Part of a small language model's weights.
Size: width 224, 7 heads of 32, 6.2M parameters.
Architecture: rotary positions, tied embeddings.
Each number is 128 + 24 x the weight over its row's rms, rounded and kept within 0 to 255. Layers, rows and columns count from 0. Numbers have three digits each. The size before them is the row's rms in percent of the matrix's.

# layer 2 MLP gate, 768x224, rms 0.063, rows 580-588, columns 112-223
101:158077132142152126136123123095139126109118131100150093141131118143147138157145125140138097108101088136105139160154116125143141146123119108120101151155146102111171138157141130137119152139129124146113119121176122115119159150108124114161146114138140118099123145110115100151125114166113153115133104160144151118136106138143130139165150144109
104:138075127148141137110113106121144164115088115087109116112083144120138149127102137142146114125124131146057137147147124111132111111182131202084100148104144072091126130137164127125151187116125156139112144160124159121121133121100132143128092161102156140106115176154137124081101103099113110153128128102155149106115096119117143120155180124146
096:160110111101122171109098125147136114129099102116130111154173116129126118127121119133171103082165122132137141170115124094118170122142171121146092107172135115133114124138113155141171102097194165113096140099138091110144098095199121157126109155149121137121121131100142114167153083185148147128123182090151133136174134158144118117140096141072
098:125150111113167159137110123129130118142171132155121147091177078145121125105122107078150094172112151119113123141155141121134082148119153096101139128149087111137183166157112110130124128112138098131130106132101122123132143133118127116097101098138083150150129123098148114092129114121115097080161111122117117157140125103112165153104138106118
096:135086134125126152098111122102104153143139084163130119147093106127151140168157134124093114113130099127129102127118091125144148099091156143153128137123098097134109128154137122107141127160127192091081116114108143143102126087127102114107082152132132139164099117132113169133147100127145088154141111132154145124086160157173148148140132114122
105:124125126131130130118151108178132163138126142124166147089110119166136156126109123091118134072077136160106114152096077108149121130110119126147097164138146083130085148118134089132127191122145105136127115143134151184152118161111081147117145088135160135160160154135130110132126107142098127115108106130091101127135118135124155139122145129105
110:109111098102165097083101152135161123142128123118084106086107135149128151121103147105127126131170159151114145140081143113123093132098118105161131105125148112145146132147118121116129149140137138116081144137113098136115138089162093162118117155119137188196138152150152173169125141106127114134140135137123113133163140136133119128129113136140
096:165158136140124108145134092115146120144130129160102127160144120159132156146152102124135128125167143100125140134139124135090136108162160193096083143102137140130117118122130100102084134128105084131135101170153151138121112110127114105126129177138104136128148144094141161137128069145110162124141178167145097146141123136171111131153165104099
099:112144115141138111107101171139169113098169090118164172131154095142121120083160141093122137103141113175147152126099101124146112116111152092189133128114139122162130116124115081097151114164121124124122164138150106151116123141136146141142128137080145133127126132149170106141109133117117118104132123135065170082116111124149109129157104101085
# layer 2 MLP up, 768x224, rms 0.0615, rows 580-587, columns 112-223
100:126070105096160093118092122145086120103113188110141128129163129078097114119126174116160120143145154138116114165117123155167126108143135093114117108156111119147132136154179138118128147100106119092106113107135148154081127144124108151176146169066114091148127123107122092109131107115137099109155138164156107131124136107115123144132142154125
102:159125117140171112114120099127184130120138125101121132170113150121125169121077126124105127086122107095121131087147122126097123130086076121111114141154121146160139084114115147142116124126172099155122112124102131179151105137120115134106144094169172150143141128127112144115117158135138095128123156128123107121118150113153116111121141135108
094:130053150142165129152131132170152113122129085138166111150161128087159161139128162124109107140124191127137146143116081114107115132139134153148118140126146100148132097113113106152129130072151128125104141147133091099109128178116138126124113101143133142122120141082153127167133107127142138169175134075118188142149142132151140160150140119123
098:172106147130168169154098094163171098165120114114094134120183106118118129113102141135128139137117145087132101163107145119142122139124103172168090118110117112178166183153088109123148113126151113127122143135100115126134126147166128127167136130121165115140111090098157124143144133134149098123134101127131142093123126145140127145126099101153
094:140076105120118128122128120129132134150135127140096134118124129151143147125099164105124117168124171121124157142152150130132133116093105115102119147088090143111131161099158156124128111122137129140152114125120129173115163124169127085145119129105110153119123180149116143114107115138147143137090132120113069146148080152105097116119129120159
109:105123094106088099164140120172126167124168137122120093108119149131165074130159162157123162120115144108112117145094096065105094115121117116114133131137126077146096148094180141120134148130115124124138158118116111137139096153116118112143141150127118126170120104142142101127138096129110169093155153086122138158130134086097117146147125092168
110:161154155108129127152154134152103166086112130122134160155153128125149141185138125126122129136124057125166113092121116116157166119164099159129098138134107140099107119111133132137134116142114119128151116150144141130087120137149123104154141110108137123118113162119122115108153109108110143126085104172103143124134113139178156150117132121174
098:128141086144115122138137154136145125155110136116128132159132173114082119133101143097131122112124192074114132134126135102132114130162134097134151153153112117131129143142145130151165091109117125146105128157110103124150154144144099115121116126104132157168124112167193116093128128114140079112108164088099105107104172111109090116151154125158
# layer 2 MLP down (transposed), 768x224, rms 0.0519, rows 580-587, columns 112-223
103:100128143183095157104174135095136130103102151110131119117095126134128092133115095119123108143107136116117118128135120079124147151174129145109126138140175069122160117159136151155127090140122133192178136121132165090104109121121121120117110112125128124164130115113116205123095122114151147116096142113130097148121088135083092130138159122130
103:127150128150096169120097143133118111139135119163187094119116098155085063139174114118125132159108175153107112125142127109119077111090167117138149109101138121137132125149138163116128117157118109113109135145128116140091150109152164102110110154109143124104100115125118163126121117131087124089153089123089077163178097113138178106139106153125
098:116140129130100126092151121110125141134087135107069141139095139101128152145124113144154123126120137117100088121087105112114174124120105114147141116136135108119154128174156098155052112142122122095133090117141162160145101108181083099124131136130145139144156110133105113135145107137126142153090121141085117130138139106095136121115097118173
098:127121133105105131181120147089134125135112105126150131140106110094115123128080102136131128105163142144093129111145083163140154116094119143140134128154124156166115096130084121105124126125135140111106140100145108104103152106138112108051128129102073165141137100155173067137101094149103105090171111137146123147130113111148128139110113108114
089:127136132137092126124143134153173137149095123093151118156146126068125135128112108153098142109137106156137101115141139152119140109126114152132104127153146114144132113143144100106098159077130121168141099117118118107155122114128133142144145162138145096099154115106149109126116128116103109107164094110126130065100120088130124156119152165115
111:179114139166145089098124132157145099142179151143148147148061116108163117159143138151117096117103182131107124124114141134137136161110134100176153147172165166126136135044150151121115146158151125112130133125143110091105131164120065093124135123132095156088092135152163116081113128139161135127136138107133098156133109119153126153134115135065
107:174104127109126135166104127111178119101106111165141129148150106115108109148132105125142137114118116114119155127199138173125150139169126150122122158147151126131135134115148107124098112115159164166148151078139117122126169170120158141139131120103120121137117130127165108125169087160170133157102093111114150101134126113160121167150137105149
096:133135136118107106138079148138116145102147097133110086154110131101113126139154130135102173185168148108155082081135166158120123120117134149145141132135150134129123110113134090147157113140167130139143170096140154131104162098119127135107157110087111119130192138099146129131154069176166144144092138129151094177196145125136133114140096129093